python train.py --num_hidden_layers=13 --hidden_size=128 --num_attention_heads=2 --num_key_value_heads=2 --head_dim=64 --intermediate_size=512 --vocab_size=4993 --hidden_act="tanh_gelu" --norm="layernorm" --norm_place="pre" --norm_eps=1e-05 --positions="rope" --rope_theta=500000.0 --rope_fraction=0.5 --qk_norm=false --attn_scale=0.125 --bias="none" --tie_word_embeddings=false --parallel_block=true --init="trunc" --init_std_qkv=0.0617 --init_std_o=0.0121 --init_std_up=0.0617 --init_std_down=0.0121 --optimizer="soap_variant" --learning_rate=0.00838 --beta1=0.95 --beta2=0.98 --weight_decay=0.069 --lr_head=0.0139 --max_grad_norm=1.0 --warmup_steps=200 --schedule="cos" --final_lr_fraction=0.0 --batch_tokens=65536 --max_seq_len=256 --doc_mask=true --train_tokens=227000000 --max_steps=3464 --dataset="wikipedia_en"
Each number is 500 + 25 x the weight over its row's rms, rounded and kept within 0 to 999. Layers, rows and columns count from 0. Numbers have three digits each. The size before them is the row's rms in percent of the matrix's.

# layer 3 attention output (transposed), 128x128, rms 0.136, rows 2-12, columns 0-127
105:530554540462503507480532511500501483476489464502475450500534496523538514533515480501492517458492527480527513478445517500512522474470482459480495507460462525529499484496445490462544469521484492462523524541508498462461522510504524469530524535518520486484509488504515455482502496479534487494531492486508490491503480453506514484500444471504497457480492520455538514486469497494469506504480
101:479530516463552460501494470548485479548493562512480509499472466485517542469471501499514445524496556488490465493508494502494515514501535492492493464537496458508506455480480485488521481475468515495516480467444511492509537483544491472473538503459544475493498489493511497491503523475526518503480509510464520508462507515492484502505456517487509520479463478511515483518464522515507513442487
095:488549470506440507496544465489485488491486507511468483460492474487508501542523484488483485537510484514545477526495485477491494494499488501537496500504505500509501496462504490471501519520452460462497517508490531458490484493484507494499488514532491414544505530486502495506559521489552502459486501461520512487497434547509507487481525531484491524512461522529505507474525459544499480524500
110:476526479459476500500518525532508547491497504472544501498512527464498523494501492551482524501505539491497513503493467571467525506507474447466489518487504541456487469527528543500494472475478550502466497471480511520483519476521485525480488521479534493509482507477485476487482513455486507499510463522505500497486487493505548501559494518560454496494539470520505510525488459500474491543495
097:507528535483492490502486487518487484515595456537462523549513462510549514510477487510467464504501515523513477495494504499492498474451521526471529519512546488552524482495478514528521482515476493509498498511500504489479468510473516493515491516460499506508486508491498477505501482550487528504532500474498536495509472509474517540488506499560546493534503515496513459470469507527534539446463
095:510485492495495468517504481537539478529521498544505477452492498460467532473546494504472554489447468521471502528473489513464508508455524446490511488496482504494480482525532495472511461538497508509500517473493471506521488517510535511514442506530521525521500513496506480502508519509476476513520469448441492505492479546516510473509501533461489523510497468458449508513481504503464493535527
110:539500546509485462516541517491493505547506499495475503515503499466528483492479491521441490543522507535493530470520505567518534517497537512517494499510552537481514516505523494518540467526510513511524503500482464531480443479451535487533492525526474508533524533503495474497513454491494487507527521530492477462498499523477492444459484513479530511528514499487523498515482490469533517534486
107:503506495542480472479456498507546520522492543494507497455505477466518472490511498548547508521509508477549494505497469483512485506507520436495511534490486481476504511508513490462484545533575497516538503496490515536545525474518493512487520523490455491528466516485493529491491512478491484560498511539509508533466489507536497514501504509536458487493495522543535494543516496512448489522495
097:488504533471526493494505549470491491516511487511514473516484450472509506492502514538478491478539421508497505456530496493496535511441499466517433524475463490492486515493475478502528513536531508538466506520551487463490472492531508523516496513489452499550479532507448498507512483512445471506529533507484516498524523494491474481519537479493508506499490508525535487485514489497549487506493
104:434530490497493476543466474449516511548524503454521489463512518516455541516509475467470490548470527508500492537503504489467516512473516550489524541492494511462510492494539495498481515514476469490510518504472527524532505484502491501503486468494481501526496541450527448478525481509498550492484487490516544495445492491488488481511488486500506545480504527502549501490528478519479477490532
112:500507509511520489484472486529505454492503466506517473518476516522495497468492443415558455482475539503499492473453496517499542526485493503523506473482506515512461482495478469486534488504478491513493493512472479500498481483539494521523448540502526535478484506474511455453520509479508481543510499485515543461507507514506479525448517518529529464484516492500511458521519501505478530539479
# layer 3 attention value, 128x128, rms 0.156, rows 3-13, columns 0-127
102:483486541466503513483498534489506510488479472460503513549491541511507489444485476496536485530527473495497521460485532492481515525479496524520473511519516482486491500535498516522498520489508501478465520529480515486508528458460505490497489465478513486501538504524522498498508428456494514496554466511515481490535469518554494539549484526501521541479519510496487491528416518500482484489470
092:510478502467479522523507499505496468469481547565512502506485514490482526486481515515511532448487451486498494497487475498455485452478492511490497499509472532535495515472473487491488547541507519531524552496502460530490501450482510515512531499512479491498485447549516506478520520521477456484501517508474474503492502503494465482470493494463484570521488449536490543509522503452498517479514
106:494488502468508504501495508492568535518516501439499479495468492528532482516516500533478585507511464504521486480495520506490476462520488457507494455491518524464448489506473513534496498490454528511469485484476501484502537507462489498452509523499537497515504531504506522482485440521542501524482537508482518517537510492515506575528499493499475487505463513492490515453503514518479499517500
098:489515538460473472490487498477468498484515472484511507516543472464525519486535499468513479515520539489496453462508467479513493487477531458480503492447530504467490501537535481507489515533543516490538499517504502539494465486516553513485487482479480544487474468507528485507504512513481493456553466494489495506500455493469494553490535504521478518507513547504480498558484510545513519462489
104:505472488523521505466490522517530474452504471480511484486544521513479461536516487510528502515486523498557495454497488520517508447537497505509512498521488498520480520538506501516515518486501466461514472467544428547487502489435487497478515525522541483547494505547471518508457516467491487495498495536473479535513502462539494507524488502495495461546505507490499515515521486464527487526504
115:493504522540515498523478501466522478435498472493519530459558496469533520537499517529515486494508521513487480515518461482509471501511498473522526503462518509518497474483498470507507453546489523487535460486500458541528446528483522535522531510518485488520484526473513491525513493483500458528520521522480514513490512492503468535555554489477507495513475443497503493520463532502487509543483
110:510478505528531516505489483540521480526493500490451496483471497508516507509496473501482505506476471512516548491531521541476488488492501448487483497496486520507492435502486479523538505496500467502462502518471513451486499493461493501529494496508496463522469541519468528483537491451538489496495559521492464538490503522510496509485437493441530484516501559531518469481491526480444504479480
093:480488523513514475469522488529492486519536501527485492467509518485484449510497529502515487510536509505524516489479485463474533456470525489499486524496529515487535458492515475476516455498544484539542492482479449512484470500496511500528536546510438518475475530515476458510538554505505467523504498501455517514473533461491501509513503489513555517506472498490456487482499488511484433491498
104:527465493437487527531468538507527535458455550508476514496486515543554511484525504511471511511439508515532484487493520510512447480513503517468439499517543489486521512488552484489505543503520478479510522482481502545480494494473520495480471461460505508460458499477503535480481498489535521502476496500489515515474481508484461501486495495500493542507509508528518505468472475468472487500503
117:469455463524510484514488474489488507500513440457506493501521535462492491483505475473510525490519492508530460522502498500529492557509500523486502477531552542523511532468531510529530497530549520501473472535497463543486489469478505513462470501496487476502508493469481535480522493529521465505537515488498453473462516454509505487491518527504510480524528537524515454517510466449501519489479
104:480497462520497543547502512496501502532523456495470458470494514478490568484483484497471453501526543525498505544552465503525480493468475479497507527521509559529457535505498496500512533488508500502496478475523473466471514518476491513481522506531504503469504467522500514456514494487470494494509514491530442478512507471489518479486499543527544488517499538522523539539533472490509534521500